{"d_model": 320, "norm": "rmsnorm", "rope_fraction": 1.0, "init_std_down": 0.0, "optimizer": "soap_variant", "grad_clip": 1.0, "decay_shape": "linear"}
Each number is 128 + 32 x the weight over its row's rms, rounded and kept within 0 to 255. Layers, rows and columns count from 0. The size above them is the row's rms in percent of the matrix's.

# layer 6 MLP up, 1600x320, rms 0.104, rows 1318-1360, columns 240-319
size [ 95  98  92  89  99 189  95 100 105 101  99  92 106  92  97 102 104  96  93  93  95  95  96 102 102 105  91  92 102 104 107 103  96  95 106 100  98  99  99 108  93  98 104]
[[153  91  68 102 131 131 125 154  30 106 136 135 117 103 153 107 104 165 119  82 197  87 106 155 132 102  78 115 132  89 151  49 155  85 106 197 147 145 124 145 178 152 150 104 123 169  77 158  87 149 174 134 129 164 137 106 142  71  79 145 182 116  98 109 159 140 122 154  87 128 114 122 144 133 127 144 179 133 145  94]
 [121 106 137 128  95  87 104 140  50  59 177 121 102 169 176 123 160  76 158 180 150 162 182 108 144 145 106 134 184 126 128  94 168 202  99  84 112 112 154 126 128 164 134 139 131 149 119 165 139 139 141  73 123 115  81 143 100 131  89 144 135 161 100 122 110 132  99 109 148 136 108 108  81  97 171  82 102 151  93 137]
 [111 102 118 152 120 104 160 134 173 125 148 127 124 132 102  92 216  85  72 156 120 189  89  74 120 159  83 101 187 129 119 123 161 171 115 127 130 155 113 106 106 124 181 159 111 173 122  98  95 176  92  79 174  90  99 118  78  94 118 138 114 131 151 180  77 140  97 185 184 151 134 173 138  95 141 153 130 151 121 100]
 [ 87 109 156 131 163  97 103 135 139 131 161 190 129 172 124 224 127 139 116  61 151  94  99 149 129 126 111 127 105 183 143 133 109 125  63 138 129  98 129 100 174 184 114 109 151  97 138 137 181 120 126 134 128  72 182 119 122 132 162 136 117 149 154 133 143 125 136 148 126 137 122 103 121 168  41  90 118 112 148 140]
 [120 136 162 103 146 134 131 189 125  92 156  76 155 126 127 135 168 176 129 181 137  78  83  88 125 147 120 101  69 101 177  57 147 127 154 146  86 114 133 158 107 118  26 127 121  96 190 194 137 162 156 117 135 105  90 175  87 141 141 118  80 154 139 133 128 114 125 167  93 102 129 132 168 116 174  52 106 135 100  85]
 [107 116 123  96 120  79 172 128 138  95 134 117 143 128 119 117  85 162 182 169 148 140  86  95 117 157  92 154 144 173  56 127 137 186  83 121 141 110 130 137 106 128 168 110 112 123 153 117 180 148 119 110  96 221 126 190 131 106 164 147 126  82 115 141 131 133 134 202 142  87  61 108 140 131 117 156 130 164 147 131]
 [ 98 151 163 163 123 158 125 114 144 165 143 118 100  86 111 176 107 118 137 147 133 151 139 129 131  72 131 142 145 100 116  76 108 253 134 168  70 111  82 197 116 116 133 145 111  85  87 131 131 139 136 106 105 102 145 188 143 132 111 116 181 155  76 158 110  91 163 101 149 192  86 140 112 170  74 108 147 124 173 170]
 [114  85  70 149  97 145 139  40 180 139 165 127 116 120 119 132 113  99 111 137  81 114 143  96 162  93 116 181 107 160  90 150 187  81  97 125 114 130 181 120 154 115 161 165 118 166 149 109  87 205 139 159 115  87 131 135  98 182 161 137 125 130 132 129 118 161  90 105 112  91 146  94 170 165 146 150 121 135 133  93]
 [113 132 151 132 132 132 147  85  59 123 131 210 127 129 103 117 138 159 186 135 188  91 102 134 157 185 130 169 179 128 146  88 119  78 110 158 122 130 136 128 100 146 125 151 113  93 135 152 133 107 116 145 228  66 170 128 128 111 110 135 115 205 172 148 142 130 131 125 147 150 102 158 164 110 140  87 122 142 118 117]
 [162 149 129 145 148 158 177 170 158 161 149  90 131 137 154 179 186 158 166 155 114 143  93 142 128 151 116 152 140 139 131 139 147 144 144 115 138 139 206 139  72 228 148 115 167 137 112  72 134 137 112  81 161 152 107 109 159 160 162 161 107 123 154 142  87 109 139 107  99 114 137 169 101 162 130 171  70 158 114 171]
 [131 142 145 136 151 121 179 115 127 158 130 142  92 124 186  63 146 121 124  75 142 143 145 178  97 121 122  81 155 184 106 161 114 100 104 172 201 162  91 166 144 125  89 122 107 156 154  94  78 130  94  99 131 119 161  95 108 127 117 164 161 162 117 136 111 137 153 124 147 160  58  88 146 181 147  92  82 119  87  84]
 [162 131 154 148 110 147 134 142 189 156  61 177 132  69 182 115 211 121 139 114 117 172 100 165 132 169 148  72 141 175 142 125 133  98 105  93  90  74 164 164 180 175  87 191 119 114 148 105 143 111  90 155 157 126 112 145 134 126 131 100 144 164 182 125 106 117 169  80 113 145 120  97  19 190 123 139  75 113 113 100]
 [132  80 133 117 108 163 170 116 114 139 140  86 178 150 100  95 122 113 157 136 157 150 105 204 157 122 148 138 171 149 151  92 154 153 130 170 115 148 119 117 103 140  93 157 156  53 137 112 111 141 131 116 125  45  76 152 147 122  77 113 122 183  95 132 159  73 117 152 155 150 156 177 100 159 108 125 181 148  77  88]
 [ 34 116 134 159 116 134 175 146 176 150  67 151 149 141 158 163 146 110  96 163 122 159 108 160 139 123  99 107 138 170 153 128  54 100 171 168 174 125 135  90 136  90 115 110  97 173 110 118 116 162 144 105 121 146 112 140  74 163 141 139 144  63  98 149 105 153  86  78 146  93 161  87 129 170 136 151  74 124 108 151]
 [136 118 141 112 139 164 104 153 197  90 123 137 108  89 111 119  59  86 156  93 103 124 172  88 132 102 156 137  76 137  86 147 179 159 210  84 102 110 109 147 126 137 157  66 150 108 152 158 132 143 129 134 107 135 101 153 125 209 105 150  92 120 211 120 153 158 117 152  84 156 134 164  67  98 185 103 165 135 146 113]
 [117 158 127 142  81  76 166 118 114 115 151 189 141  86 123 143 165  95 166 129 123 109  77  86 130  54 100  96 116 172 115 123 176 128 196 144 134  67 125 126 114 138 173 115 147  96  88 191 163 170 175  74 103  97 197  88 160 139 113 108 113 118  98 152 128 152 137 130 150  87 181  90  62 112 165 109 134  73 169 120]
 [161 126  83 100 217 119 128 184 142 107 131 107 123  77 113 105 190 106 143  86 101  96  75 160 166 156 110 127 164 127 172 142  97  64 138 152 104 117 194 102 147  57 107 143 150 134 130 143 104 146 157 126 148 184 150 131 130  99 169  66  66  81 155 157 130 130 115 149 150  97 138 169 104 123  71 134 211 162 109 113]
 [134  97 120 156 127 127 148 135 137 103 122  93 127 121  99  76 110 124 100 185 152 157 164 123 121 126 124 100  80 105 133 152 140 175 151  69 103 158 139 118  92 135 117 138  72 164 192 144  86 136 148 165  99 120 206 123 103  59 114  89  93 131 126 167 161  89  85 177 130 111 149 130 177 120 184 101 156 115 119  93]
 [132 127 119 127 169 111 119  97 162  92  97  79 120 120 147  83 120 103  91 100 118  88 122 148 167  78 136  83 128 133 176  72 150 109 141 167 161 133 107 103  94 149 115 134 119 106 131 110 112 123 108 176 152 184 117 127 137 126 107 139 129 169 175 124 150 165 128  72 141 166 116  53  81 146 137 126 141 101  95 118]
 [159 101 139 117  51  93 162 108 111 155 111 144  80 116 176  84 114  82  86  68 177  99 129 129 138 110 107 148 117 140 113 130 154 103 142 111 123 107 105 116  89 124 160 124 107 104 162 140 185 166 115 111  86 107 116  72  61  81 142 122 159 101  96 139  96  94  80 149 143 157  88  97 127 142 161 182 154 170 104 144]
 [151 174  89  98 112 159 134 101 169  68 130 140 118 127 108 143 152 160 168 124 144  93 115 139  79 126 102  73 127 154  41 164 165  85 111 176 107  87 115  85 108 102  66 125 142  79 114 172 127 141  99 112 111 110 110  72 121 132 122 156 133 142 143 101 171 179 128 122  21 135  72  91 129 118  79 143 118 178  71 137]
 [150 103  94 131 109 101 106 112 177 125  74 168 141 118  94 119 143 128 194 137 117 132 144 156 126 140 130 164  89 135  98 139  95 110 105 142 118 114 136 158 130 119 113 160 117  97 123  93 123 129  97 123 117 106 118 170 119 147 145  91  65 137 125 113 124 120 141 112 166 151 210 125 165 124 148 161  97  62 107  97]
 [142 136  73 111  89  92 130  94 135 194  73 103 140 143 187 121 131 117 140 154 125 133 135 164 133 124  90 162 114 168  60 113 144 147 143 111 154  83 136 101  87 126  64  78 142 136 182 153 107 114 153 147  92 134  81 145  97 122 137  93 155 171 135 108 180 153 163 144 156 159 162  87 106  92 109  93  84 103 159 114]
 [104 123 104 135 153 111 121 144  80 146 147 178 163  87 167 130  94  95 136 128 137 164 140 149 124 124 183 123 144 172 130  80 110 110  64 145  84 108 115 136 132 150 137 126  71 141 184 115 102 121  58 112 118 121 166 160  77  92 177 148 121 173  87 102 131  78 169 148 141 144 177 137 135 166 163 107 143 126  74 115]
 [136 120 139 124  63  98 171 144 167 105 147 133  25 159 211 102 154 155 168 141  91 182  99  86 119 122 183 105  85  95  96 115 106 146  95 122 136 112 128 130 180 143 130 109 132 147 131 145 135 160 110  65  87 150  82  78 198 102 154 104 162 109 174 165 125 164 116 180 110  72  74 119 111  90 101 126 130 194 138  85]
 [154 138 167 131  84 159 155 108 121 162 155  98 166 115 101 129 163  86 145 141 143  89 140 133 129  79  98 115 110 155 142 118 183 125 133 126 135 153 138 157 166 122 112 168 144 170 103 176 159 130 117  83  85 104  93 124 139 156 161 164 112  97 135 103 174 161 113  92  92  98 191 101 158 124 191 122 162 118 114 175]
 [173 144  83 111  94  95 124 167 153 176 108  96 130 203 116 193 159 127 143 192  88 142 113  81 135 151 144 169 108  98 181 131 104 142 157 100 148 132 145 108 167 114 119 140 201 141 141 181 116 132 132 170 131 118 177 148  92 134 143 139 119 130 127 123 189 171 146  98 110 125 131  81 116  91 105 107 174 157  76 124]
 [142 124 126 117 139 137 171 174  83  56 133 152 107 113  87 114 105 141 138  96 110 174 147 134 135 200 126 160 130  66  94  91 122 123 129 119 201 142 162 156 186 122 128  72 113 101 123 195 161 146  83 180 119  82  83 144  85 116 151 156 132  78 116 103 156 120 167  70 147  99 128 102 116 132 108 150 115 143 142 106]
 [138 127 112 162 176 150 129 141 105 106  91  96  75  82 141 128 148 122 181 187 128 163 147 191 150 161 110 105 153  72 152 157 202 142 163 139 128 120 103  66  88 168 114 114 175 163 127  68 126 188 116 117 160 137 172 154 102 126 117 150 176 122 162 113 187 132 144 143 191  90 141 108 100 165 112 108 146 120  81 167]
 [172 149 147 148 120 153 111  89 108 149 117 104  91 165 152 167 113  71 119 120 156 105 158 153 155 102 108 176 112 167 123 106 138 112 130 181 143 140 127 150 152 133  97 107 123 102 142 169 122 106 166 138 102 177 144  80 164  68 158 233 106 173 202 155 114 126 165 107 179 100  83 155 171  94 154 108  64 135  86 123]
 [119 117 138  97  68 120  93 146  87 127  71 123 117 142  92 156 135 130  53  64 119 145  89 164 133 132  85 143  97 126 149 102 180 159 162 132 102 137 126  99 157 167  83 167 143 161 112 154  71 159 100 168 130 173 154 166 135 168 132 122  98  78 123 188 105 127 138 165 128 133 138 128 225 159  98  94 174  94 112  98]
 [156 153 130 131 134 160 106  78 158 115 126 105 184 123  78 107 111 109 137 117 124 198 157 115  54 102 146 175 110 105  91  77 104 199 120 145 125 107 112  62 128 155 152 194  98 103 149 145 124 113 193 143 109 180 170 127 123 128 161 152 118 155 135  82 164  90 117 131 140 141 169 155 127 160 130 146 140  86 115  88]
 [114  91 142 173 164  57 154 124 123 182 142 141 129 109 109 142 174 113  92 158 130 128  87 119 129 168 184 129 133  67  93 147 157  82 161 128 129  93 116  74 136 122 139 106 150 145 121  87 136 124 110 108 121 144 204 145 101 151  73 178  62 127 152 106 115 153 101 120 143 104 116  79 134 145 121  95 105  71 139 171]
 [101 123  80 105  74 111 156 148 133 129 163  85  47 110 154  90 151 111 157  72 179 105 126 141 138 166 144 124 111  99 108 152 137 143 113 125 122 129 146 148  76  50 127 172 164 148 119 158 103 121 122 166 166 150 162 113 143 191 104 132  96 142 120 160 159  96 110 108 127 101 164  98 142  95 145 138  90 155 123 143]
 [ 86 100 142 161 102 134 133 110 186 100 159 104 141 187 179 147 130  82 143 132 106 130 104 106 148 120 128 113 161 160 171 127  99 149  75 116  57 128 149 123 171 112 122 142 137  90 154 161 151 176 161 131 132 170 102 147 156 170  64 140 118 148 188 141 141 112 153 131 162 105 132 184 167 158  88 150  98 136 192  83]
 [121  97 130 151 162 114 116 107 240 126 141 139 138 133 178 143 145 150 147 123 149 165  72 147 163 157  89  85 126 140 117 146 127 125  83 190 113 130 145 150 133 142 147 139 115  76 134  72  67 113  83  89 102 129 117 158 144 102 151 111 144  94 142 130 173 170 106 151  92  60 198 127 122 101 136 134 110 149  72 139]
 [168 158  91 129 113 147  76 121 171 128  72 128 120 163 162 181 116 142 171 111  99 104 109 115 131 156  62 106 138 195 119 134 107 149 150 143 113 128  69 127 106 144 127 116 130 112 158 134 154 118 126 133 128 116 126 143 153  90 109 203 101 189 101 152 109 178 162 122 180 100 154 169 121 149 157 136 118 168 175 128]
 [ 85 118 167 138 183 138 161  69 115 133 136 172  97 106 180 100 121 146 189 115 110  95 109 134 126 165 155 152 116  89  97 159 129 136 131 184  93 227 155  94 146  88 161 156  63 160 147 132 115 182 152  76  79 172 143 147  77 109  94 121 168 110 165 158 123  53 141  96 111 117  88 208 148 172 127  96 116 124 137 132]
 [130 157  64 113 152 132 183 140 131  88 166 144 141 182 176 189 108 113 162 132 140  78 100 124  98 111  71 153 115  95 107  79 123 126 100 123 101 116 142 116  85 128 136 148 210 106 125 113 100 146 142  97 193 101 161 138 105 197 102 108  70 212 123 181 209  74 129 119 135 101 140 147 138 159  95 155 145 111 137 129]
 [150 103  98 120 124 148 144 123 156 106 156 129  98 106 103 133 125 144 135 126 119 134 110 104 105 174 159 103 129 194 113 176 120 125  88 192 153 129 150 171  63 117  79  97 118 107 130 130  85  58  66 114 118 103 122 128 119  90 117 105 136 145  97 116 178 151 109 195 154  84 138  95 113 114 120  95  76 125 106  97]
 [143  81 125 136 119 120  85 126 178  77  91 149 161 107 173  99 131 142 148 128 173  75 150 156 140 122  76  77 117 145 126 124 137  68 131 162 154 133 176 174 127 158 118  87 141  96 161 164  71 112  86  87 122 126 117  68 151 149  97 113 126 120 205 108 103 158  92 138 180 149 119  79 204 131 103  95 126 123 163 124]
 [205  61 131 135 143 154  52 104 148 139 101 102 144 174 145 157 171 162  99 137 185 106 146 135 127 123 167  95 175 176  91 140  88 165 135 121 143 128 105 164 127 128 155 149 106 144 187 170 118 114 158 119 117 106  77 130 105  87 168 169  74 110 165 122 169 153 102 108 148 120 193 151 104 142 124 145 126 128 136 124]
 [105 128 142 117  87 109 210 128 128 141 123 136  84 158  98 107  89 118 130 114 152 138 158 142 133 123 136 166 194 180  80  81 109 124 118 179  85 125 160 110 134  98 136 125  54 100 127 107  75  79 163 132 106 133 172 135 114 140 102 147 115 136 153 159 132  68 100 188 151 156 159 155 107 221 117 131  75 149 135 156]]
# layer 6 MLP down (transposed), 1600x320, rms 0.103, rows 1318-1359, columns 240-319
size [ 98  95  93  95 101 137  93  93 104  84  99  92  94  92  97  98 111  99 101  87  98 104  87  98 103 107  92  85 101  95 104  96  97  98 103  98 106  98 109 101  93  97]
[[176 142 105 128 186 137 131 146 114 128 156 126  98 122 114  95 122 109 134 137  87 149 181 126 169  88 134 144 108  83  80  87 136 105 120  94 154 123 142  64  89 132 105 106 131 155 126 186  98 123 149  92 121  82 123 160 135 113  72  84 120  85 124  21 106 161 148 125 142 174 100  97 120 142 121 157 148 116  92 155]
 [122 135 136  73 101 131 105 193 110 185 120 153 107 116 141 139 106 143 131 150 131 140 165  83 103 155 118 140 131 113 125 153  66 102  40 181 138 126  79 160 149 131 101 169 156 177 100 140 152 121 149 145 149 114 121 148 106 162 109 123 150 123 126 162  74 119  93 130 142 142  78 171 123 150 114  83 156 120  99 169]
 [ 57 161 115 127 150 137 124 133 100 127 140  91 159 104 107 135 168  68 107  70 100 139  84 107 110 139 126 119  84 104 144 172 125 106  29 106 147 112  76 142  83  70 148 132 121  79 148 156 148 134  61 117 154 146 130 167 132 146  86 124 148 120  89 135 129 166 126 167 129 116 125 133 175 148 192  48 120 116 142  94]
 [110 139  86 112  98 125 185 164 109 116 180 123 190 122 152 142 138 126 139 154 130 160  89 138 138  66 106 167 142 106  87 125 118 185 141  77 152 102  90 117 133 131 122 105  93 126 129  97 102 144 176 102 137 171  77 130 192 113 156 115 156  67 142 103 181 102  95  92  98 130  94 129 107 151 149 250 115 147 108 169]
 [157  92 114 132 144 141 133 113 108 158 130 140  59 142 126 155 124 185 140  74 120 121 190 127  96 185 172 126 114 123 151 169  57 103 123 179 119  94 169 187 129  92 183  97 181 126 135 125 141 170  84 136 102 144 109 118 139 196 107 167 117 140  83 120 105 102 121 157 175 138 135 153 179 103  99 193 138 106 142 115]
 [ 99 107 117 142 119 107 134 136 100 132 101  99 168 123 149 148 135 116 106 176 156 150 108 119  90 140 181 139 137 155  96 141 115 181  86 136 136 118 119 134 148 166 188  81  77 120  84 135 169 128 147 120 101 172 117 174  91  99 177 106 137 140  87  92  78 192 120 137 102 113  62 124 134 149 137 201 111 135 160 116]
 [187 137  99 158 171 126 145 130 138  60 118 136  96 146 119 167 117 127  83 105 182 143 105 169 172 181 140 120 146  88 121 120 138 130 171 100 131 195 160 147 165 125 186 108 114  86 130 147 176 128 106 179 106 161  81 139 144 105  82 169 138 214 128 123 103 163 119 153 157 173 100 174 136 114  97 166 121 141 122  87]
 [119 141 121  95 139 124  69 174 148 126 153  89  93  88 163  83 110 181 171  95 189  61  98 158 107 127 153  99  80  68 148 154 124  99  78 107 166  78 109 127 107 148  64 108  83 142 108 121 162 176 157 121 160 172 128  86 105 118 163 155 111 163 137 175 211 101 148 146 114 142 102 108 103  73 115 130 151 173 166 140]
 [ 68 120 108 121 128 160 107  98 102  86 117  98  79 156 170 176 199 128 141 106 134 101  88 174 131 125 127 179 181 161 131 108 148 166 133 159  98 122 138  96 125 113 117 113 129 148 152 159 140 135  85 104 120 176 104 166  65 170 155 166 157 145 123  69 113 107 111 113 103 109 177  68 190 125  69 136  82 139 101 144]
 [116 126 111 140 159  80 139 134 125  91 103 175 204 161 127 120  59 120  85 117 146  83 114 118 187 111  77 100 108 124 117 144 116 130 152  77 134 132  79 114 151  86 106 158  86 102 167 125 164 158 144 130 126  95 149 170  97  91  94  95 124 173 104 129 124 124 124 148 178 128 145 166 136  96 147 113 174  70 113 161]
 [184 125 107 133 119  86  85 160 119  63  81 130 127 192 109 162 164  78 133 120 153  90 123 172  87 124 133 117 147 115 129 156 138 126  76 117 125 189  74 139 145  88  85  94  88 119  94 160 104 146 158  52  85 146 101 119 103 133 125 204 145  80 135 137 142 178  70 178  93 148  85 157 140 128 178 137 114 152 164 142]
 [ 79 197 112  83 132 122 176 225 154 121 141 124 129 142 132  94  81 162  90 133 117 137  91 123 146 126  86 170 139 157 118 160 158 134  89  88 154  97 130 107 128  81 183 122 125 147 158 142 123 100 172  64 109 143 131 142 141 167 130 110 172 117  75 159 149 130  96 156 178 149 109 124 176  86 153 131 127  85 175  78]
 [136 134  54 134 105  80  92 124 140 128  98  96 179 113  81 148 117 107 176 145 181 123  91 102 153  89 126 193 154 120 174 127 100 136 169 101 138 171 108 150 169 143 154 143 119  77 139 102  87 146 135  98 142 169 164 124 100 124 142  93 134 152 134 105 146 127 139 168 168 162 163 152 129 102  88 159 150 145 184 139]
 [172  88 182  62 151 110  98 133 128 116 127 143 142 126 119  77  90 179 140  47 122  65 123 122 106 141 184 118 147 142 138  98 191 132 106 169 167 221  87 172  89 155 121 119 214  88 128 135  87  83 119 156 103 134 179 138 146  96 108 180 171 134 106 119 129 147 183 178 137 104 165 161 114 121  80 153 127 140 179 150]
 [138  77  91 158 117 109 101  99 119 118  51 125 150 108  61 141 113 116 141 129 122 154 114 167 141 155  84 126 123  94 175 167 132 125 169 154  97 203 212 167 145 145 122  80 165  93 161 170 138 138 190 106  84 100 103 112  86 131 172 148 129 189 168 131  73 137 127  91 102 132 139 107 143 158  74  73  73 149 122 131]
 [ 97 151 115 169  52  82 157 141 111 168 156 124  58 134 107 143 151 146 115 117 145  85 129  72 142 150  78 115 142 116 102 174 154  67 128 141 145 185 127 172 116  93 146 106 107 105 104 156 146 167 142 152 115 122 129 173 121 190  94 163 176  96  70  61  72 153 208 188 206 168 159 163 100 125 141 117 179  86 140  60]
 [ 92 172 144 193 179 102 139 124 183 141 115 208 106 128  94 129 123 111 149 117 124 158 121 123 114 151 131 106  81  82 151 114 109 188 146 145  93  87 139 145  75  98 121 130 226 179  60 156 147 112 136 158 106 144  98 119 166 102 153 147 144 120 123 148 124 161  68 154 132  97 123 132 113  89 114 169 170  87 137 126]
 [107 111 139 122 106 130 138 146 127 184  98 139 193 159  70 126 124 138 144 163 152 141  87 121 113 214 132 161  86 154 151 138 117 167 190 101  96 159 123 114 148  98 111 117 100 126  86 115 104 169  66 180 166 139 149 145 120 131  66  97 185 106 145  78  96 195 147 113  96 132 130  69 163 106 122 101 149 152 164 108]
 [107  57 129 138 122  94 122 127  99 135 145 198 116 132 120 128 167 167 163 192  64 124 138 143 121 145 121 149  63 104 155 123 139 124 165  78  94  93 167  90 109 122 133 116 144  96 151  95 103 149  94  94 115 105 169 171 115 100  76 184 110 145 132 136 155 105 101  93 143  63 118 156 115 131  67  83 135 147 118  94]
 [109  89 142 167 131 154 111 155 136 121 117 110 167 107 133 118 134 139 177 167 139 183 122 111 118 123 139 143 128 113 155 128  89 153 121 122 131 152 128 133 202 105 154 120  78 129 103  77  78 110 115 109 195 130 130 139 154 186 133 186 131 158 132  84 154  90 148 153 114  81 146 133  94 185 159 130 125 130 120 122]
 [148 148 147 115 108 123 148 153 104 138 210 133 135 129 132  90 111 127 128 120 133 105 130 102 173 134 101 123 132  87 126 143 142 187 124 118 114 136 142 152 160 105 121 105 107 119 172 100  98 105 155 130 155 143 101 154  90 126 145  67 148 152 127 137 107 142  84 148 127 127  97  85  79 104 147 237  46 116 166  77]
 [168 202 120 134 105 108 176  99 123 149 189 106 148 129 117  76 105  94 190 139 149 179  82 102  98 107  36 111 137 107 132 156  69 146 197 126 164  86 168 145 149 150  97 145 135 103 159 137 178  70 178 148 180 143 119 112 124 151  51 110 108 108 124 116 118  70 122 138 121 136 154 130 174 142 138  89 170 166 112  83]
 [101 163 123 131 142 152 169 157 174 160 179  96 139 110  87 122  62 166 101 123 119 121 122  78 128 126 168  98 128  89 147 146 183 123 131 134 145 195 104  90 104  92 199 102 118 101 120  77 103  66 103 160 127 119 179 156  94 143 163 132 147 157 105 175 142 130 147 175 138 147 110 151 173  91 155 206 201 125 169 137]
 [ 93 108 115 126 133 146 127 127 102 115 113 157 150 155 170  81 116 111  90 109 111 156 142 161 148 158 145 197 100 145  70 123  83 124 121 159 112 120  90 142 107 146 128 179 101 147 161 159 103 127 145 126 167 107 102  93 152 116 164  87 116  51 139  95  70 134 153  51 108 126 105 177 148 109  96 136  92 163  99 124]
 [ 96 204 111 124 155 130 137 109  91 106 132 153 158  96 120 130 113  74  86 131 178  98  82  83 102 168 140 129 159 190 106 192 196  90 141 121 139 162 146 143  95 111 158 152 143 105 128 183 122 174 127 135 145 137 103 162 135 147 160 183 125 159 131 143 185 114 128 178  86 113 132 117 108 115 133 180 141 105 133 149]
 [151 127 167  58 100 110 141  75 120 173 107  85 135 110 119 108  59 133 135 151 119 155 155 131 154 120 130 153 117 198 123 115  96 125 163 121 132 138  70 133 135 134 173 154 149 119 112 111  99 114 141 153  97 116 140 107 155 139 153 132 204 158 108 137  97 169  90 152 138  93 129 176 149  98 101 128 109 166 177 143]
 [140 117 146 134  80 170  75  92 118 128 124 136 133 148 106 144 131 153 159 125 147 149 129 133 116 138  60 100 131  96  75 177 134 143 137 100 158 127  58 100  92 145 142 102 128 179 180 150  92 131 134 137 120 151 123 204 170  93 124 195 127 140 114 172  77 116 106  94 162  76 113 132 144 125 143 102 117 197 139 149]
 [ 86 140 125 122 171 109 163 103 185 155 135 110 150 116 140 123  95 146 157 140  92 136 111 153  92  77 117 149 109 127 151 152  96 128 142 139  67 153 122 105 108 148  72 157 108 163 106 182  86 119 124 167 107 186 170 111 135 120 154 128 104  95 163 127 128 115 113 135 139 120 149 159 105 143 158 102 176 153 162 147]
 [ 98  83 103  80  93 137  93 197 105 142 142 114 107 176 141 124 171 130 101 114 120 101  85 128 156 117 100 114 168 134 103 149 127 155 132 117 122  87 149 107 126 132 126 134 118 151 135  82 103 116 108 106 155 170 121 141 112 123  77 116 128 120 108 122 100  77  92 112 219 163 129 166  78 134  75 146 115 146  57 179]
 [135 171  91 114 160 131 116 161 124 176  67 133 150  91 135  93  96 162 164 127  53 136  98 166  97 114 107 102 161 151 144 111  96 128 124 138 123 148 143 102 175  80 113 158 122 140  94 113 141 142 174 139 105 112  87 153  98 171 155  85 123  85  60 104 152 105  94 140  89 150 146  97  85 183 113 188 199 109 136 124]
 [177 144 151 102 129 155 153 220 117  90 139  87 160  90  92 168 104 130 128 158 117 127 155 106  84 104 141 103 135 140 165 148  83 108 105  98  91  49 110 133 106  92 119  71  60 139 114 107 182 190 240 115 108 177 154 107 130 166 110 141 106 132 117 143 122 135 157 133 144 115 155 192 122 120  82  99 116 129 176 148]
 [ 63 110 184  89 134 122 129 127 141 120 111 131  86 153 157 154 123 194 128 149 131  75 154  73 129 132 109 123 136 139 171 113 131 107 146  80  85 155 185 132 146  75  95 102 122 132 228 124 110 185 150 148 122 126 139 139  92 198 154 125 169 110 155 129 132 116 152 162 180 143  88 167 108 128 102 171  27  90 128 180]
 [137 130 182  66 117 208 129 129 115 156 135 109 146 154 134 145 137  82 140 129  85 139 105 186 138 149 128 156 142 171 141 142 101 119 137 146 133 150 130  99 187 148 125 151 148 140  90 200 155 100 123 111 173 176 168  83  58 189 101 108  79 159 135 153 120  72 145  99 123 140 121 126 124 169 107  97 125 181 121 175]
 [174  91 203 172 165 124 100 135 127 154 105 130 179  92  96 142  89 121  86 177 153  96 127 109  83  84  84 181 125 130 134  87 120 153  81 121 107 141 146 129  96 143 191 128  85  84 131 214 136 103 115 101  72 150 147 135 102  76 154 126 142 132 177 176 138 117 175 104 174  56 151 181 140  96  91  67 117 149  94 166]
 [126 167 108 103  92 171 139 160 187 137  79 132  94 146 105 102 137 129 139 117 128 137 168  80 125 115 192 162 128 144 153 117 104  84 210 107 166 122 183 121 130  88 102 158  79 106 131 109 150 145 162  90 174 117 134 114 128 144 159 103 151 123 191 171 112 103 130  56  76 142 181 120 154 134 118  30 116 127 147  87]
 [127 118 129 135 147 134 157 186  90  82  86  93 118 180 160  69  84 111 102  75 118 195 139  95 106 101 171  85 156 108 137 138  95  54 160  93 181 181 136 102 154 104 171 134 141 135 164 184 179 129 137 119 129 127  74 136 103 109  80 141 138 124 138 104 157 166 110  99 161  97 153 156 206 167 149 103  80  81 102 117]
 [ 65 166 154 128 103 155 163 109  97 146 120 106 125  93 141 102  58 140 151 139 124 102 136 116 150  95 153 160  81 119 116 101 129 176 194 142 186 136  91 152 100 132  95 159 146 149 130 170 125  86 104 176 143 119 132  86 135 121 172 151 221 139  94  83  75 163 112 144 114 127 148 124 165 123 150 175 121 162 172 157]
 [148 124 124 173 112 109 156 143  83 125 107  97 111 181  92 106  74  98 118 130 187 150 156 103 136 151 111 152 105 135 148 116 183 140 136 169 165 138 131 120 155  62 148 125 136 122 161 127 139 166  79 116 177 133 137 127  73  99 162 141 137 105 125 113 116 156  84 160 114 122 131 178 136  85 108 139 131 182  99  92]
 [159 192 153  29 158 118  92 112 163 109  80 127 215 133 108  83 152 125 120 180 115 104 132 114 140 111 111 148 110 141 116 155 111 151 112 137  97 109 113  85 141 110 113 112 133 120 127 133  73 197 123 133 150 106 127 122  94 132 150 120 123 139 114  87 164 123  73 104  90 161 115 161  70  95 169 115 147  91 103  96]
 [109  69  93 174 163 154 100 165 135 134 164 120  52 136 101 119 139 144  71 126 146 147 166 171 151 109 141  90 162 114  93  91 169 112 121 113 148 163 170 127 140 143  54 119  98 144  62 108 160 141 103 163 140 121  92 104  98  95 128 100 163 118 152  58 118 165  96 145 137 136 129 159 103 109  77 171 142 107 220 108]
 [128  79 130 114 139 104 116 139 166 125 115 144 135 128  93 175 139 143 130 149  60 149 143 135 151 182 151 150 141 108 156  78 100  90 132 125 103 111 141 158 107  99 115 162 107 100 136 177 153 126 164  87 176 122 149  99 134 137 117 101  97 125 187  96  86 132 133 158 161 133 129 184 116 104 137 170 105 114 150 122]
 [144 151  96 163 111 138 131  51 146 161  69 107 157  94 153 151 138  70 111  97 137 160 102 141 137 156 138 111 100  52 100 204 109 110 187 133  67 143 145 107  99 118 105 147 132 188 142 144 166 147 162  73 115 116 103 157 132  80 127 134 152 149 170 144  96 134 135 105 117 128  93 213  60  85  72 150 144 172 107 108]]